Weights of a small GPT-style language model, trained from scratch on English Wikipedia.
Size: 9 layers, 4 heads of 64, MLP 768 GELU, 4.84M parameters.
Architecture: LayerNorm before each block, no position embeddings, biases, ALiBi.
Each number is 128 + 32 x the weight over its row's rms, rounded and kept within 0 to 255. Layers, rows and columns count from 0. The size above them is the row's rms in percent of the matrix's.

# layer 2 attention output (transposed), 256x192, rms 0.0906, rows 97-127, columns 0-63
size [ 86  92  95 113  94  97  96  96  97  97  96  91 102  92 100  91  92  91  90 107  94 103 106 104  90 101 103  93  94  97  94]
[[ 91  78  82 120 100 102 139  95 192 175 143 128 176 121 170 164 168 124  92 141 145  83 102 167 110 137 185 151 129 177 131 121  81 181 124  71 137 152 143 181 155  43 105 119  76 110  78 150 125 157 107  35 150 110  83 139  50 107 153 178 112 118 116  88]
 [ 98 142 184 148 126  89 160 151 193 144  74 145  91 131 167 161 149  64 130  82 152 143 121 122  79 143 147 166 139 101 134 153 142 107 165 126 183 146 119 130 170 139 115 105 180 106 131  90 160  84 149  90  67 129  67 178 156 116 155  64  96 130 143 163]
 [141 102  72 104 116  64 128 155 109 142 126 153 147 134 114 139 110 108  86 137 152 146  82  77 126 147 150 106 177  93 131 120 157 176 141  67 142 134  97 121 135 120 177 180 133 164  68  83  93  94 144 150 152 123 163 132 107 128 153 143  48 137  96 157]
 [128 142 113 137 107 136 142 177 114  85 155 164 101 139 121  97 152 117 136 156  37 134 190  85 122 116 121 130  64 161 146  84 132 143 132 153 138 107  53 127  81 140  85  80  56 125  93 177 105 102 105 187 128 127 158  85 159 109 146 155 104 112 130 184]
 [185  86  41  98 111 154  85 133 115 105 149  97 138 101 151 125 134  93  82 174 121 169 154 102 120 155 144 147 133 171 116 115 131  45 139 151 127 117  83 147 118 107 148 139 126 152 113 109 103 153 210 112 140 161 129 149 154 223 137 140 127 105 132 112]
 [129 120 122 147 159 118 149  85 109 111 116 125 131  95  86  93 166 102 160 131 118 140 178 114 178 123 142 161 124 120  60 115 185 169 101 115 136 140 119 117  96 196 107 119 160 110 106 102 100  90 125 168 107 101 134 135 139 154 129 126 134 128  68 110]
 [146 103 127 139 135  73 144  81 117 150 141 178 160 146 153 132 121 189 106 177 120 140  76 155  89 100 144 179 128 137 173 163  79 158 138  99 171  99 167  95 156 105 133 140 168 153 228 125 164  70  79 139  85 161 106 108 137 150 142 147 138 129 116  71]
 [129 165 121 130 120 127 160 180  92 123  86 159 104 128 128 112 100 149 153 136 136 124  93 176 115 160 155 111 163 109  94 130 139 119 111 162 158 128 171  67 140 127 154 148 117 146 176 121  88 136 133  96 167  90 178 139 150 114 150  43 140 111 135 144]
 [153 127 158 117 105  97 125 130  60 118 191 132 131 121 144 110 100 106 116 225  93 133 156 108 105 105 118 102 164 114 120  94 173  93 109 136 161 140 115  98 120 127 146  90 107 207  86  88 143 150 153  54 142 149 115 227 139 168 167 128 170 107 126 130]
 [166 142 162 104 114 177 182 156  82 120  76 176  89 116  94 127 177 129 135  71 102 127 146 133 153 128  91 163 142 102 117 182 113 162 102  81 137 170 130 131 170 104 131 132 121 139 142 108 195 100  92 147 123 115  88 147  73  91 122  71  71 114 149 125]
 [153 182 118 122 162 156  96  79 160 125 119 147  87 159 119 155  72 109 146 100 147 161 142  65 141 192 122 125  99  65 156 158 120 157 157 172 132 143 127 138 126 110  85 144 169 133 101 139 120 103  77 163 190 145 126 129 106 157  58 182 116 143 154 122]
 [173 113 206 121 103 130  78 153  96 179 166  99 182 229 139 153  83 129 103 130 168  91 115 108 149 114 123 166 117 162 152 102 178 132 142  67 152 112 124 163 159  80 109 122  72 101 153 130 145 105 107 135  75 124 120 195 109 128 170 125 120 128 112 100]
 [142 206 115 141  54 117 158 141 119 116 143 121 104 118 163 122 118 123 125  85 127 112 105 133 139 143  94 159 120 130 137 160 130 145  99  99 125 166 105 155  77 141 170 128 113 126  77 177 129 112 134 138  93 133 112 142 127 141 133 184 111 127 120 176]
 [153 164 117 150  74 125 143 165 148  71 101 196  96 162 122 153  76 177 173 133  69 123  96  87 103  89 132  77 182 118 193 130 101 103 130 152  84  96 169 118 143 119 154 157 167 155 118 105 151 189 161 137 106 127 162 150 149 119 157 153 121  71 132 189]
 [144 102 145 139 141 146  92 113 185  55 131 114 122  66 138  61 134 160 103 126 110 114  84 139 141 150 174 135 121 157 102 229  92  84 128 128 138  75 106 153 108 106 116 158  92  93 171 176 127 144 151  86  89 173 122 199 121 136 132 168 140 147 168 188]
 [124 162 174 150  65 113  72 109 120 159 159 118 115 126 105  81 104 113 152 130 152 158 166  57 163 114 117 132 142 126  98  80 126 123 112 115 175 181 134 161 124 144 133 169 122 119 147  68 144 170 153 150  71  87 136  58 166 147 152 107 213 175 147 183]
 [ 75 103 117  69 152 119 133 110 105 109  92 149 167 152  94 161 110 173 125 107 143 131  80  97  99 168 125 131 122 119 112 122  99 135 161 113 168 101 118 100 169 161 133 152 170 177 113  74  96  65 150 133  92 160 148 124 137 127 153 206 116 146 108 100]
 [148 121  90 101 140 146  55 160 173 170 111 150 144  87  91 154 152 141 123 140 136 200 114  48 124 133  48 170 179 101 166 167 161 133  34  99 115 176 128 136 138 134 158 170 104 154 162 125 157 158 171  51 146 110  76 112 119 104 132 120 137 139 156 130]
 [128 170  72  99 147 114  94 190 133 150 145 108 147 145 197 137 121 169 110  99 168  86 151 175 127  94 111 115 124 119 147 111 209 159 128 143 141 139 166 146 133 165  48  93 190 119 136 164 128  91 128 156  70 111  93 115 164 147  98 103  90 122  87 133]
 [132  67 141 118 114  97  73 133 122 172 149  59 172 143  99 133  97 100 121 148 118 122  99 132 139 105 165 153 179 156 176  80 135  93 135 110  69 145 144 110 150 126 140 165 204  89 135 104 105 194 133 148 172 101 167  97 106 152 156 164 182 173 185 165]
 [172 168 108 106 136 151 154 109  86  93 129 159  85 181 146 167 156 161 115 106 152  64 142 145  70 145 110 150 134 114 101 130 181  80  64 139 169 130 155 148 186 182 160 109 139 175 147  73 141 132  93 111 135 110 122 153 145 172 168 129 157 115  69 126]
 [105  69 161  92 120  77 129 140 135 141 213 149  79 156 110  72 123 146 117 152 196 118  43 126 117 174 128 114 129 154  92 103  95  85 118 149 121  86 113 173 132  83  93 140  47 112  66 131  79 145 141 127 129 149 156  86 134 181 139 101 167 126 153 150]
 [107 109  89 111 167  89  98 179 133 129 136 187 194 160 110 147 154  77  54 136  94 131 145 111 126 102 147 158 145 202 141 156  95 106 118 188 115 127 149  89  97 133 166 147 137 124 164 154 136 105 129  92  59 110  77 162 129 118  94 111 170 133  93 109]
 [124 106 112 139 109 163  80 193 153 119 127 113 141  89  90 158 168 121 143 134 142  67 112 168  87 184 147 130 135 183 107 163 101 156 128 146  88 133 114 128 119 165  98 132 153  97 194 129 150 170 182 100 172  71  93 155  73 128 165  85 147  56 104 172]
 [148  59 119 107 151 120 130 215 159 151 101 109 141 119 128 132 143 194 120 149 138 160 116 135 128 118 120  84 138 102  92 113 108 131 130 200 109 168 108 142 107  93 125 192 133 114  93 158  90 151 146 156 204  64 139 122 103  94 122 115 146 107 180 186]
 [144  96 133 150 157 141 171  92 171  98 134 162 140 145 149 153  82 123 124  88 103 138 107 133 137  51  99 133 111 117 163 144 116  92 113 176 128 122 128 180 187 130 148 142  89 176  43 115 174 104 116 145 189 126 113 159 154 153 126  95 131 108 134  95]
 [100 132 140 130 160 170 174 170 113  73 104 115 145 155 133 125 132  80 122 114 157 109 132  70 139  72  60 102 146 160 153 145 175 119  85 172 183 129 146 128  91 122 115 121 153  90 176  68 159 121 160 154 174 109  80 147 119 134 133 122 130 155 138  85]
 [137 136 145  80 132 117 114 138 169 163  55 112 123 132 142 110 186 151 132 140 124 111 125 144 142 134 164 144  90 184 115 170 113  97 137 160 139 140  63 129 114 146 128 167 127 113 221 108 100 130 114  99 153 112 119 137  53 141 142  98  73 100 110 123]
 [121 149 131 160 112 209 168 135 167 174  83 130 134 113 199 107 107 133  97 122 165 165 100 209 101  90 118  99 157 106  95 151 169 131 113 145 130 192 135  40 121 115 136  99 137 124 121 127 124 118 140 126 179 180  78 141 136 158  62  67 149  96 118 120]
 [133  55 152 105 124  90 122 102 143  92 108 102 155 164 113 140 120 115 103 157 114 128 117 141 122 126 143 152 124 115 102 153  83 149 116  55 125 121  85 146  64 175 128 100 173  96  93 135 145  94 115  83 104 141 110 124 161 167 132 102  81 144  94 139]
 [119 118 132 158  63 161  90 112 204 137  90 105 109  98 175 181 118 138  91 114 164 150 145 166 108 108 136 210 110 132 172 121 122 124 124 144 159 120 111 136 100 181 181 110 181 139 179 135 155  77  91  85 163 134 145  96 130 197 122 128 153 105 107 111]]
# layer 2 attention value, 256x192, rms 0.0992, rows 98-127, columns 0-63
size [ 99  96 120 109 100 111 109 106 108 104  95 103 102 103 102 101 109  96 118  93 118 112 104 103 110 106 103 109 104 103]
[[216 107 129 148 121 130 113 111  94 118 180 143 125 104 123  76 132 174 179 143 150 116 133 132 115 109 139 159 151 176 143  85 164 168 103 129 140 102 101 204 124 159 137 102 109 113 114 125  46  96  97 162 149 116 131 130  83 134 156 133 113 135 131 103]
 [129 161 159 117 191 160 137 101 144 123  98 108 149 157 159 116 111 139 189 110 140  32  68 103 162 147 123 185 140 143 117 161  94  92 115 148 133 124 148  82 120 175  48 104 131  85 133 183 137  85 101  70 102 127 173 158 143  93  97  77 161 130  93 169]
 [119 148 183  69 152  80 112  69 175 150 150 112 139 161 131  95 139 144 177 102 185 137  45 152 111 166 114 138 166 125 107 158 141 101 130 140 129 130  54  60 161 169 168 136 137 183 153 138 101 129 136 143 154 148 110 171 129 139 127 123 115 164 103  75]
 [ 50 114 141 188 135 111 174  98 146 131  61 159  89 133 112 130 114 149 124  84 128  86  77 143  89 103 114 171 146 147 126 158  73 121 100 202 147 133 176  91 123 144 135 116 115 132  91 142 134 111 138  93 129 123  82 107 120  80 153 101 149 132 180  92]
 [105 119 152 104 139 149 133  85 146 131 111 108 102 197 135 117 140 169 125 174 113 102 167 181 110 191 141 132  89 101 131 164 105 139 167 123 122 147  49 102 116  94 145  91 103 148  86 136 141 106  73 105 106 143 105 123 139 107 126 107 114 155 130 134]
 [178 133 172 128 106 124 120 196  92 174 113 129 147 119 131 179 146  94 123 132 101 106 167  97 195  94 128 107 118 127 118 137 162 140  95 164 104 188 125 136  52 127 111 123 116 102 117  88 140 172 135 114 176 105 155 105 148  95 125 128  81  87 126 194]
 [174 129 138 115 130 193 127 167  98 148 177  86 191 138 125 202 149 144  70 126 125 105 162 126 111  98 172 146  61 162 184 137 117 117 117  94 126 127 124 164 138 114  95 149  87 113 143  89 137 152 130 146 119 130  99  92 107 125  65 181 127 173 145 150]
 [ 67 163 145 125 179 112 149 109 150 105  97  70  88 163  99 131 144 159 165 128 171  89  63 166  85  75 171 178  81 127 111 101 139 151 127 112 111  76 111 154 129 121 127 119 149 102 121 138 157  91 108 121 144  94 123  70 118 129 134 130 182 155  79  89]
 [ 16 150  71 199 156 122 124  61 179 114 179 113 147  87 149 122  98 130 113 140 167 133 117  97 118  90 190 101 197 129 128 101 129 148 115  88  79 112 120 149  76 164 126 107 164 180 116 126  64  91 155 104 134 189 155 103 208 147 141 161 156  77 133 138]
 [ 44  34 106  87 112 170 115 104 130 102 155 137 150  95 102  96 177 131 131 148 112 104 124  83 199  91 140 131 168 120 136 138 124 148  77 153 152 127 121 160 134 131 131 112 133 104 111 133 153 124 123 124  95 134 155 162 105  84 203 143 162 118  83 146]
 [ 88 138 137 116 182 136 116 124 159  80 142 164 152  48 138 123 202 148 109 107  89 138 112 186 139 163 191  80 138 123  84 119  97 184  89 127  93 145  93 112 109 135 135 142 167 123 103 102 136 128 122 121 148 100 172 117 147 179 115 149 140 161 128 140]
 [144 134 136 125 134 102 109 167 103 130 125 119 134 158 152 110 169 175 158 158 176 118 173  93 135 112 191 127 133  81 109 127 118  39 153 119 115  78 108  81 163  87 135 169 140 141 167 118 101 120  95 144 114 209 151  63 132 102  64 133  95 120  82  62]
 [111  99 159 120 174 115  85 150 101 162 207 124  98 104  90 111 155 113  94 146 162 109 133 114 167 136 139 152 110 118 104 125 160 143  94 123 225  94 135 141 106 138 103  87  69 103 140 176 128  92 114 116  91  90 104  98  95 131 142 151 120 139 131 113]
 [ 87 122 135 152 126 130 118 139  67 168 122 143 161  87  79 195 141 110 113 115 135 122 141  91 169 164  96 155 155 165 137 135 211 128 134 111 142 184 162 110 126 195 128  92 159 111 102 120  61 140 143 114 141 109  99 141 134 112 104 148 140 107  82 112]
 [177 154 103 184 161 129 119 136 120  73 140 101 105 195 193 185 157 130 103 158 129  96 146 177 146 117 167 166 105 142 182 169 139 144 125  86  74 118 162 139 124 133 146 124 154  89 180  79 154 134 117  89 131 116 128  91  81  99  85 160  60  87 149 171]
 [173 115 184 163  88 117 157 119 110 171 126 159 136 127 171  98 106  84 163 133 102 103 151 162 162  88 154 137 121 103 141 126 100 112 130 158  99 158 101 158  89 151  70 137  97 118 159 154 198 157 102 172 144  47 113 125 139 103 106 122 144 107 108 162]
 [127  84 136 159 137 120 133  82 149 138 193 150  93 147 128  92 112  95 115 169 157 123 101 189  69 104 186  86 139 149 103 104 117 121 157 147 114  40 157 141 191 146  75  84 183 126 112 131  71 121 119 169  87 144 140 103 134 138 192 146  99 105 153 117]
 [108  51 141 151 148 153 125 121 148 116 130 154  83 124  83 118 130 173 127  79  47 167 203  72  94 159 194  99 138 160  78  97  93 111 106 148  95 154 108 194  50 102 162 160  93 149 152 154 109 139 137  93 126 141 145 153 132 129  85 158 168 121 142  97]
 [148 157 121 130 152 120 143  73 123 102 121 142 135  93 148 180 153 137  55 143 146  90 124  88 149 117 120  67  66 125 124 126  84 114 127 104 156  90 168 112 110 109 118 107  95 158 137  75 242 141 134 113 104 146 124 120 107 112  81  97  68 102 108 158]
 [ 72 140 126 120  96 155 175 173 150  60 121  81 175 104 171 103 116  70 120 151 105 129 151 110 162 108 197 122 119 135 150 129  50 134 175 107 120 119  96  76 137  72 187  71 103 104 140 154 131  98 122 187  98 130 143  96 134  92  88 144 130 118 172 109]
 [ 91 195 109 155 117 142 105  83 127  95  73 108 144  90 111  98 127  84 164 162 101 102 153 142 122 132  98 152 127 137 128 124 143 151 124 127 126 119 106  92 147 181 159  58 145 169 146 149 122 105 158 129  70 136 169 166  66 118 145 162 159 154 107  83]
 [ 91  92 208 149 119 134 103 183  77 178 131 117  97 138 136 132 104 172 121 168 136 161  80 133 163 100  85 126 111  68 146 134 160 164  75 164 157  83 126 145 123 118  68  54  95 166 148 138  93 180  94 133 163 156 144  73 160 151 139 132 125 130 193 136]
 [141 164 179 146 163 113  77  77 167 117 126 142 120 144 133 133 105  98 129 135 158 193 148  99 101 134 146 129 137  56 161 129 158  83 180 101 182 114 174 114 140 126 178 134 106 214 160  87  95 143 132 181 185 112 113  89 123 150 132 134 167 126 140 117]
 [ 73 153 104 136 122 119 115  71 145  27 164 150 111  75 132 112  65  71 141 110 104 108 126  93 105 157 121 166 109 169 154 157 152 109 111  91 154 100 166 103 145 111 172 106 137  72  78 123 142 154 107 124 116 127 146 154 108 186  67 149 125 155 141  93]
 [109 124  65 113 229  92 132 103  72  87 120 115 121  76 102  74 121 187  78 164 135 139 108 133  76  98 138 145 111 117 146 128 148 121 108 104 110 149 178 137  84 134 111 155 165 117 124 144  94 156 179  47 108 126 103 112 128 127 161 173 155 114 114  87]
 [102 151 130 166  46 136 135 140 130 186 147 177 123 110 181 187 134 163 105 158  92 151 130 205 106 187 152  99 147  91 124  91 118 119 160  59  93 145 107 123 121 134  88 110 157 168  94 178  75 171 126 165 114 168 152 136 121 177 117 101 103  50 149 140]
 [163 101 114 173 177 119  93 143 130 132 128  60 129 126 140 156  91  75 129 174  98 132 137 213  85  95 128  74 150  87 144  82  97 202 103 120 125 157 163 170 152 120 103 131 103  62  82 112 201 145 183 129 180  70 119 117 138 164 110 167 130 152 129 118]
 [189 122 108 162 146  87  90 106 172 133 128 108  97 105 109 186 108 110  76 116 103 152 176  99  82 128 152  85 104 167 165  95  55 129 161 122 103  97 186 176 129 146 101 188 123 186 121  79 122 185 186  72 140 106  85 101 135 128 129  98 131 129 173  98]
 [148 201  99 101 127 138 159  90 130 128 139 130  83 137 140 108 138 169 192 123 129 154 167 150 151 187  86 162 147 109  72 158  98 134 135 171 103 123 122 111 201  94 164 163  91 173 159  92 107 105 159 151 133 115 135 114 137 103 137 137 140 121  91 151]
 [153 120 160  78 124 134 140 142  52 126 158 105 192 161 148  94 130 113  81 136  55 190 106 131 104 131 135  62 123 142  87 144 154  98  58 160 146 168 164 134 160  86 153 103 134  93  84 112  66 116 180 159 136 109 103 181 159  71 119 131 101  98 139 141]]
# layer 2 attention query, 256x192, rms 0.123, rows 128-149, columns 0-63
size [111 106 104 106 118 106 109 110 118 113 111 101 101 106 103 105 105 106 106 107 104 112]
[[128 107 129 169 124 136 215 157 149  69 153  79 118 131 139 133 155 131 178 157 142 115 100  85  79  69 111 122  72 121 164 173 150  71 171 136 164 108  79 121 152 121  43  94 138 101 126 118 137 141 156  83 121  95 118 182 161 134 155 123 143 146  94 127]
 [ 93 124 136 131 194 128 153 146 143  93 153 165 124 108 117 110 129 114  90 118 122 183  84 124 105 119 147 148 161  88 128  74 147 169 102  88 124 105 143 109 144 138 153 134 132  83 197 174  89  92 207 162  75 145 100  89 190  97 140  65 136 146 222 132]
 [ 73 109  84  68 131  86 116 123 124 115 130 138 110  96 150 111 159 103 150 159  90 100 110  91 104 167 116 122  72 144 109 141 132 120  52 119 104 144  91 119 141 101 101 155 202 171 112 128 110 116 121  88 101 134 158 170 110 145 114 149  92 200 199 158]
 [ 84 122 127 156 149  90  95 112 180  91 140  93 124 123  93 110 120 118  89 173 112 144 112 171 111 133 116 148 151 163 115 128 120  55 173  91 102 126  97 153 123 183 151 128 133 143  48 161 114 158 102  97 165 124 119 165 111  79 161 170 154 186 144  78]
 [159 130 102 157 146 180 114 111 192  77 158 160 109 191 155 101 100 155 134 109 162 157  70  90 142 145 119 132 127  99 175 127 182 105 112 152 173 109 100 127 146  86 171 169 136 138 138 255 133 102 128 145 198 171 102 139 144 122  98  65 161 145 110 152]
 [ 89 122  87 126  82 120  73  78 141 113 128  77 151 178 123 144 222 135 172  97 128 139 118 163 141  53 147 177 127 175 112 119  86 129 116 125 145 121 184 190 150  91 173 145 152 141 118 133 119  85 106  65 118 123  82 110 145 131 131 137 129 121 117 141]
 [116 161  85 112 172 145 165 182  83 208  99 146 105 110 120  99 119 121 185 134  98 186 110 180 142 123 206 198 105 128 111 155 147 135 180 170 166 120  56  94 120 122 151 158 140 173 108  96 102  88  95 111 115 114 156 109  83 164 131 134  87 142 141  80]
 [147 128 126 162  95 138 131  95 171 142 144 106 124 162 129 124  78 109 100 120 191  72 125 153 117  83 119  52 146 152 143 148 137 121 154 172 169  87 100  81 188  76 186 105 156 135 102 120 161 163 152 128  91 202  91 122 104  79 129 173  86 147 172 114]
 [111 121 161 144  95 135 133 140 136  97 112 146 129 138 103 125 106 117 128  86 117  63  73 161 158 120 113 122 115 124  70 115  71 132 104  91 163 121  92 153  81 126 120 224  51  54 126  86 115 123  74 135  88 123  95 135 118 124 117 114 167 159  83 108]
 [161 129 199 123 125 101 149 130 144 146 107 173 173  58  69 190 129 124 149 133 113  96  94 138 162 111 154 126 120  70 110  86  74 105  75 131 144 137 148 147 118  76 101 176 103  86  85 114 108  78 128 108 169 113 111 130 145 159 100 128 184  97  53 122]
 [187 157  84 131 121  68  35  99 121 118  86 120 131 115 131 132 193  78 147 126 141 181 107 134  80 103 143 132 217  97 112 129 146 142  77 206  80 164 140 141  88 161 168 133 166 145  88 141 192 143 146 103 108  81  93 120  76 112  82 131 129 149 114 220]
 [ 96  55 140 162  97 109 102 123 118  60 146 125 125 142 142 163 135 140  95  34 135 163 129  62 151 117 136  48 113  94 162 115 172 150 151 172 130  56 168 119 113  90 193 127 111 130 188 176 105  67 135 146  81 124 119 135  88 122 187 134 132 145  75 157]
 [137  95 119 150 161 132 165 133 147 130  99 127 147 136 161 154 118 108 208 119 147 120 147 101 131 159  76 112 141 161 174 152 198  62  81 158 141 117 146  86 139  84 176 146 176 108 123 106 132 156 130 127 110  95 126 143  67  72 122 116 132 158 128 126]
 [163 132 157 145 164  86  92 188 131 166 162 147 101  89 110 132 147 151 128 124 190 128  66 133 160 113 172 115 142 132 162 124  75 140 163 118  95 121  96  74 145 122 117 132  55 117 120 146 115 115 108 157  90 177 126 172 153  86 144 159 140 127 143 157]
 [138 133 178 117  72 175 117 129 178 103 126 139 174 153 162 104 145 127 175 103 154 142  73  74 123 104 120  76 175 154 105 155 119 133  97 148 111 165 119 116 152 123 145 121 158 135 120 125  78 103 162 139 133 130 146 165 143 131  87  51  74 104 139  89]
 [117 113 146 188 107 106 137 114 101 132 123  98 113 115 182 128 131 134 121 188 117 140 131 138 140 139 168 147 123 133 130 128 162  77  78 206 136 111 146  62 133 163  78  89 143 161 138  92 116 105 128  62  89  91 150 110 155 117  59 151 111 146 148 118]
 [110 107 148 115  84 118 128 147 140 119 123 165 136 106 160 123 127 103 156 159  90 153 134 171 164 153 121 124 167 129 120 106 161 149 183 140 125 123 173 125 159 111 198 123  99 171 130 154 157 124  57 173 150 117 157 169  91 157 138 140 177 136 133 129]
 [142 115 117  76 151  76 142  99 123 134 123 201 126 157 111 126 114 124 197 186 132  28 174 112 142 124  95  96  95 156  93 155 149 130 158  91 142 152 138 125 186 206 158 129 149 130 142 131 170 135 120 158  69 121 115 119  87 174 107 144 131 127  71 118]
 [121 105 171 177 146 154 156 109 106  76 130 218 125  95 168 124 131  91 128 122 132 160 144  91 133 126 123 101 110  98 162  69 177 137  88 114 135 109  99 141 199 185 116 178  81 126  92  77 123 143  93 132 152 131 161 140 115 172 114 112 171 108 135 209]
 [ 95  88 179 175 123 146 160 132 159 102  86 182  23 139 170 165 163  93 132  98 107 147  64  81 149 110 110 127  74  74 142 161 160 115 161 117  99  70 150 110 191 117 111 133 132 163 154 127 128 118 161 134 154 106 137 140 120  75 147 156 123  73 141  75]
 [161 193 143 169 133 106  87 155 122 139 112 132 120  81 153 103 114 166  66 157 168 107 120  68 140 149 176 104 158  67 137 175 147  78  77 176 128 156 125 128 154 189 127 100 142 124 186 152 114 129  79 147 120 107  82 132  90  63 116 128 125 190 101 102]
 [118 145  98 110 159 125  97 113  87 158 138 162  58  95 121 131 135  99  93  66 138 137 101 144 107 139 163  57 115 185 152 137 106 172 123 155 136 174 171 122  67  40 118 100 147  58 170 169 107 104 147 124  90 148 140 205  59 158 159 113  87 137 109 128]]
# layer 2 attention key, 256x192, rms 0.12, rows 128-149, columns 0-63
size [117 118 106 119 122 108 120 120 121 116 114 114 111 117 115 114 113 114 111 119 114 121]
[[ 92 141  97 118 121 137 147 120 150 135 116 184 101 105 190 153 128 100 136 169  96 129 122 110  66 100  73 124 102  82 125 154 107  98  95 139 112 179 136 177  96 130  93  66 149 105 140 136 155 155 113 126 149 122 225 121 152 139 162  71 163 133 138 146]
 [106 135 148 104 118 144 182 132  74  86 122 113 136 139 106 130  81 195 156 134 160 187 102 143 104 108  84 125 143 179 103  82 136 132 171 162 137 153  97 132 129 101 151 131 144 178 139 112  68  92 113 170 122 105 157 132 196  88 115 111 142 107 121  83]
 [144 113  81  77 112 131  83 129 124 173  74 148 191 106 114 183 167  74 159 129  93 130  94  89 111 124 100 111 111  93 143 167  61  85 125 101 151 116 121 132 176 131 113 175 137 127 140 127 175 202  85 106 144  99 152  85 121 111  87 150 127 182 176 106]
 [ 87 152 124 167  90  93  99 139 154  98 135 118 121 114 157 119 130 133 146 133 183 133 150 150 148 145 105 199 111 110 150 179 110 125 114 115  76 111 152 215 119 147 124 109 154 125 116 124 113  87 108 124 159 159 132 193 144 133 154 100 121 133 146  46]
 [150 122 156 165 176 111 126 137 177 109 191 114 117 161 120 122 117 146 164 126 156 152 107 112 118 175 147 106 168 119 198  83 190 111 116 130 125 150 119 129 148  79 107 125 127 148 136 209 143  79 136 181 179 108 101  73 170 171 123 131  88 154 130 133]
 [132 163 155 117  48  66  88 138 122 134 105 106 102 143 114 120 120  98 151 129 162 104 148 163 150 126 156 117 145 168 113 161 104  66 164 138 119 151 111 166  89 134 179 126 135 120 117 114 174  87  74 121  98  93 145 166  85 107 133  65 173 152 182  42]
 [158 127  73 149 175 174  84 173  91 127  95 144 117 110 166  82 157 161 153  72 126 123 154 128 111  78 106 128  91 111 138 104 152 136 105 151 133 111 143 120 170 108 136 185 101  96 101 143 113 157 113 143 170 102 128 113 117 165 181 177 120 129 136  80]
 [174 138 114 160  82 177 140 162 115 135 124 125  95 116 109 148 131 160 158 137 157 134 129 183 132 106 125 122 142 132 142 180 108 152  55 153 118 123 115 123 149  80 131 138 128 118 115 120 178 181 141 102 119 216 114 122 120 128 140 124 148 146 104 119]
 [ 80 144 114 189 157 122 107 107 101 116 119 145 206 117 112 115 155 119 144 120 120 101 182 150  83 126 110  73 125 159  87 145  71  79 135 118 151 172  91 122  79 127 155 165 116 101  84 142 115  88 161 161 113 159  68  84 133  96 143 131 124 147 145  98]
 [ 99 184 158 210 161 139 126 134 151 119  98 168 139  59 103 112 131 129 166 135  73 110  67 178 126 141 141  93 140  96 121 188  74 158  98 151 118 155 165 100 119  90 169 114 180 117 136 157  85 101 134 123 171 173 131 125 132 174 147 146 178 122 164 135]
 [132 120 122 118 106  75  97 120  92 188 134 109 120  89  75 125 157 103 115 126 149  59 118  95 140 153 157 134 173 109  96 195 155 129 159 160  77 104 175 122  96 104  93 131 138 167  92 117 132 113 166 128 162  63 124 141 152  98  94 126 132 132 161 131]
 [117 103 148 166 173  88 146 100 102  69 134 129 154 142 110 149 109 110 159 129 195 180 151  78 136 160  80  84 101 162 197  99  91 188 156 176  88 123 168 124  84  46  97  97  83 142 168 140 137 164 133 132  46  93  85 132 137 102 126  98 142 216 116  82]
 [106 125 111 172 160 157 140 113 172 112 176  91 141 116 164 109 162 145 168 136 179 133 170 115 103  92 115 124 166 145 203 112 134  69 110 160 153  84 144 128 114 123 154  86  95 114 104 149 137 134  75  82 147 133 173 144  69 164 162 113 160 111 117 191]
 [155  72 109 171 173 125 114 139 210 106 130 100 104 124 113 137 153 130 131  56 143  86 118 200 126 124 160  93 155 134 155 144 137 131 135 164 115 114 129 161 138 138 129 106   4 110  93  98 134 142  85  99 105 126  87 200 166  93  85 144  59  99 111 150]
 [102 142 176  71 140 164 107  60  97 148 141  90 147 166 161 129 105 124 146 117 136 152  90 112  75 137 135 136 111 132  83 132  83 123 123  65 125 154 116 100 116  78 132 113  67 169 182 112 135 120 117 167 136 180 182 151 138 167 142 159 155 198 105 117]
 [124 145 158 148 130 152 145 177  99  68  99 142 149  83 171 233 138 111 101 238 103 114 149  99 127  96 134 132 100  73  88 142 147 117 101 174 103  59 136  92 123 125 126  88 104 189 151  96 132  97  94 117 184  82 139 102 140 145 141 146 115  73 130 118]
 [ 95 135  99  95  76  82 168 149 186 117 152 120 109 111 139 106 192 127 101 158 161 143 156 167 166 131 118 148 138 142 119 158 152 138  72 134 143  94 189 114 165 117 101 131  39 150 176 161 158  76 102 122 116 152  84  80 100 100 153 157 150 158 103 167]
 [144 155  69 110 115 117 105  89 149 155  99 175  76  99 151 127 156  84 139  89  79 148 205 138 117 151 134 119 119 113 124 131 154 210 119 115 189 104  86 140 158 117 155 114 135 169 104 130 134 175 159 125 120  99 153 155 164 101 100 118 104 186 143  96]
 [ 70 137 188 160 164 111 182 125 155  90 171 239 122  74 129 141 146  76 175 128 152 159 117 121 126 113 136 129 187 173 158 112 106  67 153 143 152 129 119 143 123 108  73 119 152 147  68 122 139 154  68 134 173 160 138 107 104  85 102 139 136 175  97 162]
 [115 165 155 115 132 164 187 150 127 110 136 104  99 103 143 113 101  67 169 172 102 147  56 154 143 123 167  84  76 115 132 191 150 109 197 150 111 120 126 101 121 141  99  92  62 116 137 147 132 154 122 122 159 142 139 178 118 162 133 121 121 102 106 140]
 [ 87 180 129 124 152 136 112 134 151 122 111 161  66 147 116 138 123 116 152 152 132  78 157 110 189 174 154  75  74  37 158  59 170 127  87 154  53 160 124 153 184 157 157  98 135 221 142 130 126 151 172 143 105 116 125  99 131  99  48  59  89 175 147 141]
 [143 151 141 130 138 112 109 124 125 101 182 156  62  87 158 131 165 119 150  73 177 136 145 125 166 149 126  71  93 122 123  92 123 160 135 117 162 157 147 144 101  67 172 141 120  75 189 141 132 126 137 142 142 131  85 134  87 121 106 140  67 124 139 107]]